Part of a small language model's weights: width 160.
Each number is 500 + 25 x the weight over its row's rms, rounded and kept within 0 to 999. Layers, rows and columns count from 0. Numbers have three digits each. The size before them is the row's rms in percent of the matrix's.

# up: layer 4 MLP up, 640x160, rms 0.155, rows 541-622, columns 0-79
# down: layer 4 MLP down (transposed), 640x160, rms 0.164, rows 541-621, columns 0-79
up541 117:510515519509473525510517538513482507486502493524547493461449501518487493486512483524497543500512484532504491498488471488472522565469529513493539506522488470507457502505506526487477477492506454482481527494525518484512472481478487454516539528
down541 118:480527523481531477494516480500468514514503527522495527527518459518465532500495538450522522476551479466488545505496514523521503496497513487506510491493511511482474554478481484479539481466489483576472511488519495502524497550518552485498496498
up542 106:497450466461519544503472523443492541451514504521471523533493505459479487492493533514462501463502501548442502481523462508484536533438489481477489496504481505499474504472522492516507496505526506520491537478497496497503481520483555478532521497
down542 107:498541485480480470504510547464490540455480525500478511481484518495503484525473516482539498470517494524482503486500543514518514533499522489493536496489484500497481521500510529507463478505544421542518508531484496455514446503503491515473507487
up543 033:486495472503469514488511517494520463504522509504508500470493489504438522526459461548501473490459533486491465486508509499501475478519483538483498496498503506522493498503547499531480546468505534500491511478473482471488505478482523444478487479
down543 050:502481485521502494465487469496501524536485528536484477506537538522510484511502543489474486467512499431536519484509481456518483490480553505489542496475502474528514511510502496480454486498440493450474468488545513521496510502522440476511484514
up544 106:495487561526521530498541488519481500483509519487464489516491472523508493486498552530518504482509519531527487454542492457518475546508523489440514486529475503498491491461477550525522484497519492517467524520482499501489524519533476483495500476
down544 104:483516474493500500496507453526474549476482499531495462477513461583487500502471530535517433492449476487521470525527514467498560498505493478475477476470519513487504500461499549514509519499493470531519499484510533518485482519467496494475496518
up545 070:505518496494496529479469486492498516511501521491477476473443484513503500500472495489463547430498509490532521484445497492471429493512516473496509506520461499520510509496496504530519568469504491431480495493488506453531457471504456481493533495
down545 061:516514471514486491522509517472473509527541505518515491526521521478493554492435503476500476484535513502536470518546468502523523503458487522534522503469515556529485478498502509437444515509503491498500490499484496486453481495487488479511550515
up546 100:481478540549521503517504533486490507480459512516524508507498448580469501491483511503501512484487538511521520505495465521479477496469504501461463508474488454522485521507551499505476496500438480437492489507491476513504503480499458516502535450
down546 095:498503488497513496499497455517510519476497468500503502503514500481539491471465522544502505477494490507523505532499542518524527511526495433422508514465475466490457500485484569471502504470512508574458548514528532494504510520503485519487487510
up547 099:499465560522500496502523526521530503486512528556500467484511522460481485519533495499487544469483463488463496529493548542514518522494503498524487512524482493505496529520516460518476510488455521566491502479500495506525473451491529516522516417
down547 098:494569486473523487544458477519460538491521476493503469508499495512552540478499478487441510522499532475496502471507486482497514442458491493451477478475505502522464515508479501505490494471477510518501468488463513521461455497476450514482462496
up548 113:459492497487494516506475491521447449465504469486476536504493479425555500478525486479488504495519523498489527502515504516490511544517492502499513494473497471502481514529507528515538494534498549492515485517488448501477496444513504506487450491
down548 114:477489523510487527469504500462527487490489518479484467505497482492485531506519554501470498509538501529478512514550494405463520458537490513456506504495505506509543501471520508500486449443552503450492497462515476515474480497511470532434469484
up549 112:508500511537492495487456486483475466493504454495487451501515479516495467553534523474482503488520501503513507493478486504518472475522453487492483579518531494487450466531501537526535534477507514488458518510493499507517468499512539480528518506
down549 108:529451504500449497553477512475490519504505453525521483521505494490508513492483539492468487521479478496524493483485502460498497523483502472482534454485488482495482483511491480491501471463500508482454488495483518470478501550500474537505469464
up550 044:458457474486472536487473490517464463517495508488463492471525483536490473493522460515516507492496469506469470486519472470507471479528512501501525522465490502534522537454533488485538500546513548441485488514495493525519447472552506478505475497
down550 049:489530502481474534506526518490451538491531494497468465531515507482512521517461533510488470505474520475479482499504452542494510451528489505525513531488514509457489558472530539505485476514539513514508503499480509513451516524472501517521506480
up551 096:510492518457510547491485471475519535513536538481485445492503448520488476505493491494524436470504497519471522513507517505480494510497468523500477494469475481481497522509534489500496498531474464476486492524530445513463467482494548500459514483
down551 096:465524514491504485470485502521486499504497430507523511533504483471517477503496475533513488506484529495559520449501518491485475517511501446469494470452524481551494515483446527529499519492491511573498506497507503517500466508481506498493477512
up552 125:486524500504496499536515483490487490463509528486465501504450507466493514494478482481486525502511505481493478537440499455493501480508505498510550505466508503483450499546508550528540493503515465465501473513483487546491506489519495505494512532
down552 117:480535488506473471491483484508480516453496544443433478506494515464522549522463478494490533468469522481521516510485469527540509474496510460488537506516488505470463547465528488513505517509497493447486486499512478517509513514506489482476547462
up553 113:514529515491495528486511519488510461523532533509473466497512504535509511491551470550519471476494541449520473481481454505520495517489463494532488537468460470533498508459509494521509561489511496495544486455482470523487486516464515513528492518
down553 115:483486450520494493506500499456484469505489522506543516490502464507505488539474591502448548526506455557490478513509521482509506498521523502527510463531501492476470462516483473500505467570532521471473507541526496451497512508500491502483495513
up554 098:459484504543504516516508476468444509514517467498489479493461533475409499535523499558506468543531469491483500511536482475510514504554481475497514508507468482550500558518504477508541520542530513491491498506504473465466517464473524515527504485
down554 095:463537465490516550513509482512485520510540503475478484493560515540457483498521530508486460489547505475504524512509502507492519473477504516499469421516511492482492511469481478509475497539460491500499478508504514505517515475502532472509532519
up555 109:507490479498464493491467493482528447457490500524476505479427528496515473527552504494481475499525477513480507508496461502536490476477510535533553500507426510500451523541526522488491490510489553507523522539483554480517491470486500504504503470
down555 098:500478506480521449495514502502437475489487489478472500501473520486491541521497491485486494487508499477549473538487531516524548542514484478505531530473508487523484467474513545520468503483498528502489455494529487510548497520462508513510468482
up556 108:483500490521456526538522542507526546509526523542516478477556503513474484535513434513558539492498506516519462465497532504520524472530476516523499468500476498534518505500521513547539524499508526492527460548537534533458512475495478502546498441
down556 104:488478531482490459437529516535501554469482527487479479497557475503499513501477495476487493522471523520532478538500487460519500502505482459512459464518520480509549479493462546525517514455479477512486486497522484501473492554516483510514500493
up557 064:535509527463473494531482527506466466454499521504494483473509481550448498490504491531462487504501489506500479536493515463494472477526535500478501511516515548520488486482501503508507543576504518492498456531520468479522473451485465479484475532
down557 061:516529504512491452493511560470488550525495472449456491519522509537533498471496507506475526492532512462473522522517488492505496530472499498526520507487485513511524498512512511497498565518453509507528485478498491462480456539490480560493511494
up558 097:538502509517516515465541484490517511519494474569528480476512566518496516475490486496511467544518499524471480528528486518504476515487524504450480539501500488480487478505525447499522507536521495488502472535454508444491503493531494479509491500
down558 097:489536455491472477487493526495511499510516478453492487523476509513509495484512529499498502472511496508462522507526540503496523492463481493488495529500454532492465518485472486512492483520534443535491535502499482457516529476519520499535483520
up559 109:479476462470528499470497465519555500480454468505468479480506538491533533473438520531508495487484533540484484496459519502494438504476500481500464509531449523479518508495515488496502471513511515504499517468534507528516476475513496481495528511
down559 109:469557523523519549519501503489500535451506484526504488511496549480509529487512477519501466533457515494540507497503501500485571476497511482472493468503497514484553499513557505489571501482522518515473494486501512507469527490494464491516545495
up560 109:551506507513505502503506548470510481520470538514452472516511520526522475519473487475481557483527511499494520533504482478482498483528526501499481527491520538528548475516476482518528466520532514496507511528506463458537455479476514507480501473
down560 108:490457512510506523507492502462484525525512476492525483498492458485524495512433527484427515507470501475514492515500487545484503517500500465545498465462502440521531506507485486499498490512475539495517519512489512496463515551487500480521485472
up561 101:485463547509477536533507499520506500471515510522449455474532497557508501553484522516489535527501474506509524467467526458516472497531469479503504516536496546541559464491495473498530503512525487452535487472480500477478489507502526485472486503
down561 097:466529489525524520488481513460475508510510493495495510516460448547527492462450547495449512502553526481492477482498501497451549495488479525480506493490486513515519484528502503487484514511468517524503503501518475541528479495513473519524517514
up562 095:510506461504508508482508511511518512511526528487521509532471484534548473524511484511492492484497469477501487502460530456469513516425523525499494526504475493495439512460517518530492477542523498478452519497486505512474488525495467496468530510
down562 099:476493497519430512464463512476471553534484489476518508529518455555500556492448521512472497514477490485479477496510507476482498522502488470474457488480509544456534513510460480515526468528504485492530558518492490530502486535498509491512473497
up563 105:516488545519488537524509484515515537505494519518507541520478511496501547503556511507527471460497476511496491537507463476494496508475512543533507572519499531515460476501493498504483534504526517501499495517530516466534506479452524439492496536
down563 102:506476503531486505535490498521516512512496524492499531505458511465493504503486503465520517483527486479520507517545530528508507526517497491508503551503515456483483509539493532499448443517483526537524457515508553491454515490462472472483525485
up564 112:521517477483512484505484494493499506502500493471507496509476463495524478475492490468528521551483526503490543467500464464550499538554470492498467512527519486550438492491510514458484498554506519483494485504505457491501474508497518519543529525
down564 105:520471502458519495503505544464502545493448478507488516515492520501522458477484527474498491504482491483482500522508480479488459514552487516503502500512475493542450496530484573498488520491536470505538515510491562508491464522529450494495448509
up565 034:491460477494502517462466532447504498457479485533467474510511498526489498512507456530490528465482551491498490497513487479480466491479543528494461489517475537463514524481526490509548508519492507529481466452484499491493471480488491417474506477
down565 039:468506529464477497500505495502527546469491527466518492504467486546496469525487558520492515534508456489522510522514470526508521515508481451525550469502532521528498475499465522497509492478500507469496497514530500470505525503485478478510518471
up566 120:491551514531536480500510524499490505489477499472440514459524475542538499465504522503585492461512532486501558488509503477528501481480519513469512538442540503466493474510511476505506506528530539466496502545509516482492512495538545501478544473
down566 117:505474505533497505495531513490479497474465473517505468529440495449505528464503495455471515531513528458485508495501493504479458478511526458457523508533508497472492522531521487464496493508512497548485495539532529500523525546535528518493506476
up567 102:460505499495506506436527497495495490478529497513483479484538529499495480498462550533488502525521525457499487442522528476520448527460504573521496528528516540492427479493525494513512493494524557513495526469530470493512474503555539547520479499
down567 093:437487474515494503511503478537529518486499469501494522506472510527538495471475533523536497473530473450538511502494481490490543514475459495483524530478508526457491499484481495512552504492515526490486548496524474468545505511546492512487481545
up568 073:505498502480522482513505517523517477487511506522473501531513479478489525520486442520481550487501482481496507493502484468474518562550502506511524531488532481506491497482493469496488497518457498498476514523494476529505461486501517485513477505
down568 124:517552535498542510519518491535499498517481488458508511522529506499522493509542503499489534490526493544542518513520522504479517466538504501526489489477493478539501514491499518514488497511502466527508496540481504486513495489515521514488506519
up569 067:525514499474498502472486514456509442477503538461499507482514493505466460480465469516476509443497505469484451536507500498457464505553498547542511506493492510542504534483513532514497530572526549479481513519502488480459458460527519459473534508
down569 096:528486524520511509483492473491472513507461494513510456537484474531475501528491487538508498476488492503512480501402484469484532507498462508543488501460453525487473467471478502495484495509547532493510488502526474442512488509522445505511464522
up570 108:533512468520492524546485560498518525538481514491508462447489467515482535512557495530506474458472497486523488483498503513521468511495442533519480512534504512537529525507496543518472528524509506523493502550541511553535468511554485502494508500
down570 105:485489533471509575480466472502506525542495506496483503480515515495504478494530531500574490494498497507502517513507482522543525506513478472521518475512510509525515519531504518526501458445508465503496486483490571525480486496500486512507536495
up571 105:457489514514474553510497509501513482528456524511519517461487512489502496505526501570508486556454520502488533505501494523474438540497468468530508502501442467498469545473517533454470511525476464512513506507509526487519464494476490489503499551
down571 104:485521493481488507544517487522481518530520465549508539509508490507557489509523500521551486466500506511555468523535491526500507490483506478473517436448466508476479511512507522485489519520516506495554508478467494485517488487499513523507480503
up572 097:515507442542521509516546477465548521449515480467524506460536477485481501515497499523486542475499494453453492481506476472520452497475496530531487480529503501526525504518528518482530507493503494469485504511478545502498508503503462470544499543
down572 090:487519506498474523494544530491513543503513518479501421511502522495509523450452496503480491480480501460492490468475498550472523487461502510548461446506503494513482500527514504541465486519531462508460502476501487545495488523462514484479518530
up573 096:455503479479471531557533538490512489517512559542488529484489498487488498518550493545490442477518533513538459482508508501470491461515490481474521479481548497524501489458520510528494491499437483497452474498521491465470477536478515474484476472
down573 096:544464512486489517465482523527530443437487510497560505541487457516475496527517490531470512541506484488515439543512477498470466496539490494513499526502526519506503488479465504520557497557476520489556503523477474510506492493548491460510490527
up574 111:480535512509479499521517480487510508509470508447536489484535485476430479509495490517533484494502512549521485549530492486543480488531488497508477556511498487478460514469467515510481500504501481494466472492524470496504505492500498442542565500
down574 108:484454541488507486542497452491505523516511415474511527493509501472503474485509503476483486530536468486515508516515511510510510494477518481482509438514532517499495517493500555504520510466506476524517486563468546480513457547503505453514471511
up575 090:496461468479475470464473477514481535491492480502517478524484487536485541531469468512474495462524513474514492513534524519505507499514497546463496524508491523509482478546519521482506493532501459523520535488490515497481497484535491439506535480
down575 090:459528535454575476532515502485485518502498517521512487490537481513480492456468517502518476492530488505479507504451488471534502505492519449470498499482522543493460490460478485525511501572467483509523476503518503486524488519536536530501500502
up576 108:474519477499475446482493482513495470471515541491487512491470479500474474470564521551493511483508528490529507519494513511466490488543503468465541518484487485538494467476515516466478509518522466496482496479493536526522502467533504491446507484
down576 119:479505510528505498526529486483524507454476509527518499526558485531468473469504531447480470501508499469483463500514525507523538487502499531510464524495526550538502517469599482484478544504570485508482482500503508492491514533484509470516475499
up577 113:518481458500516499520482517451516503512524464500512505460505508493496499524509506496442501465472466489490503455521509528474510503518458485516477506523529512503493507525530540461503564538457527473434504484490477474498493473488534507508527484
down577 107:484495490492503488461521510539478473488530500477498495505502510520449500520506554471440518517493510531469492510523514475525484496456516503536478520483488484506508506475492549509500516519497499471517488502554508478483503487486498518496495497
up578 108:551501489531464512475459519441512505477533474516526493506479502525451486461535512529503525477476500516481495520528507480473505501519494579503500446516466485549490495520494529478529497485504536504479513538520467439494503494503511499518537508
down578 104:515471502493480514471522496496493497487513476519557482478494519489516507475507497489450542519508512465474542510483507545525490497513532491519497484516522482500553516526500524513482514508476485536509501468500494539509458556505510517529500531
up579 097:481485497543498543507516541479501558478519529502517476499523527507499477483542448483491503443485575532501517491470489492500479482531504530544488507475504494519495488518509504518495477531468530501524536511463537482538521530470513497527514479
down579 095:507477497515463482468479485485458470489503477491465532514475500510473528522489533501513510487516488455515491498525484473499503524525498513434504519445525509484500487489470515503485529531520500497507515507492472513481493548502512469483468454
up580 107:488509518514492480488473507461512538449490479518517478542517526508476525551518504533512479467475504543521502488519462482533488522492490483488522512487561554525467551514519461462500460476523482473469477472530468470479495458520492520539486528
down580 108:512483487497506497491540450472514467517526472523523461460513486503507510485534474532492505492537488506506458519528501503528520471521504508470491507492517508515436495502506476434453522451500448487545466491492479501530481524474466462456491485
up581 025:517532532481474512495490494456491463404498537484447534506494505518474485510509479510473515506445491485462530487467510485487458502480512512492532513509521479483452510514512506492466495513519508499461524513471475508517473498515500478472508552
down581 021:442484499447484502456489492459493489526539504468496505469530492481486500472559470516505445503507470448505535451528510483518516517535503471445501519523489507520515502496478529506506519509512517507507499519481533500496472472512459536426486521
up582 094:535499510511457507492523502476477508475537524488480541493509507486445533496560498498464494518496494531478480479523487488529493491485514532529530557510479520507525517518588505511509515512514523513509543499482459506493492504512500462505515502
down582 085:487488507474488531522522492485494494513484494526444518489485486478502540535511534487504480476464495481517522525486492487541542516512513470472524528483498476547482512502496541488517507470537485466521491475503519511484536537465504504479449510
up583 104:517513507494471529474488532505523468520491468505450446501485424512485480490497493479529500522495497518529508530515498461519514507458500529494493521470490489535514516492468482474475487527478500557526477494451504470524501517509532558521506534
down583 100:489492491480502507470499500516498525520481481502482497526530460496518449490468535508499494509504491471539516511467468490504487477508502516427531474480510480511535499525507513507463497465487509503481511470456478500493502513508495526474501514
up584 121:513489474513513517507475484473491535473500444503473529530510501515488483539526517528493536525489569550484495519519489491485537519493473466511488525490503493548511508496489492520478555514508500491472489483466446505520495463508523505518512492
down584 119:480517458510484499505486519508477469520502513473513526531502542475509546476461493515520490483482525482488481514523512545494517511526481540490483519516507479467526507487502499452506502495468491517517488478470522461499515495527457497516457506
up585 097:508454499475529549535485559458534536490501520504469486522529503486510540486514505535549520444537507521466524482505521459504521469510481509498534494473504448495499494486500584519476477523533488463521523556468483490513481474484521514532528512
down585 089:477515490505501498516496493539499518491491483504490486480500481525533513485489532475506522516532492508513469570527463503510505491484479526460514496499508486507539519446466523476547474477473477476533532488472517499495542557518502490503440489
up586 106:456507540455500523508434476500530508514493488493521495572444492487529511488504458521492494516528549469524516507494479506487485484477477486532458531475493498504532455482497510507497522499482520515512445496499531475522483520490505495534532512
down586 107:539522518502514497504498527514473543517482446501523493512528495540547482501504504490502503490462483514545553547501480519480470472516499543513512483463468520527464499491513482465465470484481500451534476472517506465453549488497527511506477515
up587 112:511442506478498453485485472546506518483516504514541542497550481517518532516541478507511508503502544534452446513512517498485460500513502532510476483509541490513493522519543493544519522563508509523500495524530513526531489511484501458519511477
down587 112:493503502475526497518530504519507508495543505522505492488522527506497477479459495508495549519528464495475473481514511469488524478458468524484478520489493474483519498493488450502490478491469449534496551554514587520526502519478558573519514513
up588 053:504509513491489512508461546463543496485528511523466486485499514491512503493495466557506518525536469494512474516505496491489476478556535506520532524505475463526509494487480521483522537458486526471477543463518515473484488502501492462503543554
down588 048:494476521473489486521465510550480445519470512504481481470471453515534529459485476485472534437488497500512514541507488489528482509512489536514532510519482513494512472512482494517502501464490489530508502471479560524524501470511551503514533470
up589 116:473487491487478505510528483484510509499500502572522529528464496503515470500453476536469533479515516510509536501514503462493505520517513557478464492523508513501517577490519445495525501482533524490494446508502533503508499506518544496530507572
down589 124:510474521512552493514486516503482483520490486476487511476472483522502517505457459457497473518513509515508513499487500480493537513471470496507522482499480439513513485498509501457523549493522511492494489497486488469486522528498566503559491504
up590 040:513521498503466511533455483461518495454483506473450470454491455478497484504525454492508507507524546494475524449519501492519457503525514514507512527547514502511472477497571486524486503561485536460482501485510457503494473481522522473511476481
down590 043:447534510480527501468476510504486533510502510511500501516496509515516481544521492494452470472516478523524452514464499485506510498488494460506480463547516503492517460487501473502538519464451483504543481460514459500519503541517453527496491511
up591 096:501471539515494501492445490482481503473482567474541476467499521463483497500451494531492506540469466491502498510469477518502474478473500496504521506485479509543470510494524474513515478508488524455504496499486485511499486465482537478491529491
down591 093:509474498515521461483469493513490493493495496501516515515529497494518501485502582504501455515523541486499526548515493461471525524511499465494523498523499506467444504516515543510438504536495477507530522491484494544507516514513463494505471489
up592 126:525507532534472499508508491493512493482514482509480472497536472510493482463540454536533467447473544474508491545463494532479455509503514481516492519501464507527470547554507517522560496518502492535496513494549443509452473453514505489472493509
down592 120:509524480493491496528494538491507512498497465493519523549495502491542467497515521518524539510467472515516537483494514459483538513466549514488529470546533537489468457547501470492481477459499560501495501491495477508506419506521518504450507475
up593 088:517502548521474546451501472492517537499487517488500505472519506493493493493485493489539500537489481522514526468515525571499440503491441493479495506452474487503482506517508524500502497549504495469498529502480484483515519461468515509513491544
down593 087:511526500479501526546460510526489551493515514483485536501476481521488490505502535504536476561532496503516470497522482498486529486445487480474456440489506503476513508484499475503506503476475533489431541497489518511492434500480494474481483527
up594 114:464476505519532476517483490496500498504499516504491500512493512534527470551503482541535468484512551457463515523488470470533478463503553520531519491465459538511539484518477447462503535500498534518502514470495539502509493521500522482538500490
down594 106:481469465493486503483504471516514500485532493523513492500534559492500506486481499509511498501502452472513515519555500486489498500474495504553474491490507468461477482468455492511499477479467487479499509536498490472552519473502467525440470495
up595 051:490507515494482519490524503466473461448487531491490508480495476496518467499507461516486513531508500486488480528558487495446507507531498539503565510532468477479491536466530475517532497534521499504511547512504508499507467466556523495494457530
down595 063:467535532493551495508507499529501544501480513499476480445531489511500543475509502503529489490494504520470455499477484518472480532472536481527501503491509487531484498479473477477488527518517511534524512486509492457499493495527493514466488456
up596 100:486524522492528508492503488521512509488503532495502500483507497473478554489527522492510535487529469506498493488496504523528514531462472524495527481468509457501493507508475498562529531477502468464510502539464510482514501479489487522505517539
down596 101:511492425533485516466523556509540564526534474469485455538519469487500548543501506518483515470501495501492482506487495506522491493539506528517495469500473514509516496495466520489501464457488504524485516490523517529507471483450498495501488452
up597 103:519504497513507538484505461475481547505470512429504524484513510485527474499478483482465479511497480482528492517510480482492445523486466487538491499510496463547492497493524493470528461498522449477491540503480500501492515453495529506523483506
down597 101:541520477496478472460497510539502529503455467465524498494516507534510517511472513552525487494491488521538489520493536519482519477505476500538515455535515502458545449487478499494489495481523485521449519508518491473488543482555525472549500541
up598 116:498502508507480477512502530490493469511508529539490472483508462517489482524452503536481446472520487528541513487532478500529536480522518460451443518508516527495483503506544456494507469491517475455509479521495521472522526526529552489522502476
down598 113:495513522476506490461470461468543491485521514507496541487493484516504484498493510454496475514524508509513523501527506535469530473417473524498530534528508521536496500482516512475528539530504479486499551473488532502507513529508558494556458530
up599 065:484522489478479523459493500497508506480475501527476472478498491504485438505485464533519541541474478505465477541504500451477484510545486492505536501533487494492469516497520478508498517526512513446460541549485480493480476458532476489478505526
down599 074:502481509486555529520469534528531469538484535467492485522483487519484485491519505475479523503457482503513504502479496495530508537539487525495482483484504545485530535480497487469497503499503451468502452541502452511518511511487473466528540533
up600 121:430517461509471506505485448541503481497496523506492485475522477490527497494510510481506510535512504448515485486521482509484497516525466558481505515487475514567462494466491533524502525518516468495501490518497483525484478480512456498483455485
down600 117:490513472512455507515497459511506526484467487504526492536539490504481498500487499460531501526492473493497476471497492511483469490494522481462495441485507538503486525465503507494529518491497445515483483493480525515541550501499508533481499463
up601 096:492467478496494493491484495469506465486507544551461526516449489524523515536541527506549517512499443478496490473505518470484441522483488509490459522539470533464488491484482472557480492555525508533518495540514460469491509518504544475479504495
down601 097:493512526481507442530503454505507480516501489495466533501523487525516522472460464503500518477533495525516494497472449509488508527537509487479505473524513506567541510503479508500471514519488507510424498517559553468491469497496468525478469513
up602 109:477490492484526470480504482523480495488462471476490509487496478478499488488514461516472454530522525477501468522532550458515441518512508522521460539534479530532493475470471505539450515511495486535497499501502487517508483506472499445483504454
down602 112:531449502509495522504509539498530453505489501509546515522484481529494486439514532472489505524509506534483501494463508533478480509556485473494510515532510496555521493504500532477471515502523516564498549492560474479506468531494535476531502524
up603 111:459508474528508518493487496524512469482482489488495454498498477474515506481519485455500481510497493502542468468520490528515495508506450542486510533527508481527474496479487530482495498506539510462484497528519486486510478475523478460454491516
down603 116:517478520500474513492454518512490436467493462524487459479469548481505494486528541535481504509496514483535458486534512478502520512518508459459529498536478481527491476507446473517534530513496463501500483503514509512498487491485436479503466497
up604 096:504495500498496509550476534486482524484483481499526524488465534473456484488544479501512550528440461508473504516481462529492510488488499533536480571476510515527475532488533510508507492511498560483524488507528497499527488454466493500530490510
down604 094:481493484427493470494464486512446480481490489542514517481504498491480453442508498476519480501466508480526479499521540511541501474499492454484491502488504499491498495475442468471522492476487486479464497464497503496468508490487500486543489503
up605 116:507528463512500533495517525476552499505446487495439481523519487500511500530493454473499487472505440519524544558495496473488461495535527544502531540516516533496486527528426499548486476507529520497509480492539509530478480514482499520514499498
down605 113:477524527474491495504488528491515461488517479507510548467521529538517538459520501491520459513520533450469504517502499512469501508496513503486477462514500462502500521531480519491491524501516518507506502516481504510499564517537493515493501510
up606 108:501493483546496493468524528513494501466513538457481502476463475485519479475551463508485465455515499495496467523499480501469515533503565570504510510525517476540522515553503509533495526505525472493495505517482502476454506501546506484484483493
down606 098:496446518486503516512494477445512500501545511494510473474497518516469537489499532480503478544463445472474453474530486490482519492511513490518475493500504480476476489531498491519476506484476534478513494495492543529492475516510469499456502486
up607 112:504510517476539502492469526505529486490501483449470501533476512493500496504498480458501516520470480515443514489507536458506479480522510466485482539473477499508523480456503468475506505523459496518530533514474493501532469477554509474472527482
down607 104:459487460498482502506481492507547521473485509468472463519503529518472475479480544499525503509478463517473538487500532492426515433497508497536517495502510518511489528468481540516508523496494519533551509489521519510475509495481477521493482481
up608 100:489493518478490545535530539461473490500495479515522489465477527492499457482482475540505495498473448506506490506512485483498487492540505516461466545542534527513506527512521496476517490498484533471504536488528514454513488485558513487515504529
down608 101:512512496492505480509518524478537554519488490500479478532505522495489423531537517544503495501462476534493486484522539497492527497503536520512471486493460507517500471512534493468511530550491478501512496514495531463537506495467445525516537484
up609 102:517473484494464521512460475522474502518468468483498505491515513504482527491525497478521520475459543548494483440525496477538495520482481460503464570525556471489450481483509458493439479480517500506515475508503482535522464450480500529526473456
down609 099:493521498459479467523496491511486494476493457479501548510498520503546502497475494496485502508542453522526491534488525543533506528545511490516509478489494507488513495551477528494515489439481529524528501491505532507482545474510491490531515493
up610 118:524492465516547484497498496489545467496505446507519471527456482505505498542516513478512525527498485445521511464485497508501530519486513493540564514500486514487578451496534536523512513498471514506468489538512452492510489490489513500527491495
down610 106:535503494492498518525524470497515516468541481518469514510484500523495518471472539473487486488510458516514476509475451523471522495489505507475485474472476473489544523511525536509495483491485491477539483496539493452502518539495518461450523516
up611 104:511487478489493534498468511514498517504508518568541493496497489541460503492526493509500501523485438551457516491490513507490469481503492466498528555488475525546460477488503512518545442499490489483529491508479485475469463469468503515498492500
down611 102:488481471506525471545539486491470497509492478497512479503534514492504486474518515535542478502461490470523508471518518530516506469492503486462460534467506532456495491482475498507491500485496508527528485488488505498480472519539506550491450493
up612 117:547504519475510493484464460469462499480521551504516499478483532531485495523508475490544510503474501493497483461522463514484432506484528505453469521508458509532493519459482490485521537533484497499534508492591495475463486548522481444514538497
down612 110:537517525490518471493491498536482542467512472507555498479544527470488502533507482531465510512515465491488528528542504491479517548476531475474444527496488478493514498484500522500476483495462512526470524454492514510488478521509528500478531472
up613 037:466476465480445518484447491480499492485530500518456476493464482520501551466486427500516500479489451489511489464473478511486506467492480517460535533511472504502470490499513516521494533504513538539501519509498503524460454496492515533492492488
down613 048:498494510474511530496502531507472485520490571490459507487475512478467454482485487489518502506504527485478497498518491498521538506501530488502496475527492508493522492492490498504489507514508527507531496499537505473533524534543439466509476503
up614 113:530480490493520525510492537493464477495470471504480534503464488473507533518498489508491457468501491484498507470484557482531511511504486513544529482485512465511496476525520476528463499481501510447471501460481536507514486465478492566530487509
down614 111:517490530512498454538507471519506455519508518490461510476478496473484512476501501516439419484480526507497499472516538535506492475437534487512485514519494507508507535452511475490494475502520525548509495441481501493477487496459536501475512468
up615 093:497490520508470494488491536489479490516504481492475524472486468530463494470521510534503545478512512502480491495481505501490468489522463485523506553527502449544466481490535526517518465451545549463514477501570456492515508515489507536528494486
down615 101:493530501479469498484516526509532512497494482512502528503488493485527492490510485519475482505452499527494490517539516469516498505524559508527538486501522543483487470511501460541487538531484519503519539499507494525471517521524495466469526487
up616 104:473499486495534495482487500456461522474491486541463527438487455502476491488497483458508513511513536497479509528489502487509450486527478504490481490499409500464473553483498443490467490511490515501519501445491488488507493510482522479548540494
down616 101:507507495525490477484457532512510443502509485508470551502510475469510487530464518467500461495497477476484531533489493476473499512506526446493495495413531515497479544533496491517487528518530465482510491520520468463465539518530509503465502511
up617 097:510479506537508526536539512470508504500484519484514504519496550525467505534506530523500521506460497498482504475494506489509510552479509464513525512481495473560521549515495489539535493528550513464503485525544524459524509490488523496494534515
down617 100:504499472457466452488549484458473486502513508466497473509510496520526492519463516524513511494533492482471515496501490540483493479489502485510490499472526534512497525483516496480523509477519493503437524514473501525507506554465437455492555489
up618 114:505450490516491508489501525516522495468514510548464466516525488511496496501485534518526431501486492569536502507505475475492482494541476510504494530526480481491491532500482476472546452500493490492507491519473487528486483476531500485481523508
down618 120:520486514533492514480533510516522502474512512500489487499538516556540523509501512470502523468488502512482476518471537492536540457495555486507474482556466529538490484526514530466448514493512470537502506539494497511489480480518464471503497487
up619 099:523484530477495526498478513530500512511503570497491515504469483556542511524558501499512495487465520486472496478536518500473485505485490505516512505552483501516519495454531514531488508537490510492521482513508475517545509485523518488515526498
down619 100:514506489531538523512500493535487532503465522493494511510504532532497514478492476492492498496546487520526524498500471525505508495480514483508490473496510509503501523495512523502486449498468514477493524537551554511531450492484490522455483487
up620 103:490483517516491519473485536518534486526549549514553510490481485517503484507538516537523539564518543523524553508456500531517477522521502495536497462505507498503500488487526517489530541500478484482498501526482477461484519490492459484514556555
down620 105:494492507490494471499468506512490495478505491496473482488483544480532483491486455505487452484540477504493533520510493514509545494473502451492494481512469470526503520504499478510500439529443483441487508502457527531497499583467492510526495494
up621 110:480495489475526514568523499510520505504504547508456543524448521488511511482479526536520536529515465538487484548532488459502495514488499481494480510502500511498510513487516475509531483553500457485524485535499549485489489495474492471474471500
down621 112:552513503488527521528531510470527555511469485469470505456468488518518501530523526506521507495503495488508489519521505529506475518521500560549464520480513492517487520486492461464496489531511500498499526504490525520514471486472459477460524506
up622 115:479498512524521483490509523474452456489529520497466537484504449448510508496564533544490496443496530480462544520521520529515470492532489535489486507490516499493507544443485447522481487496460505483508546514504533502509471505478500488493524465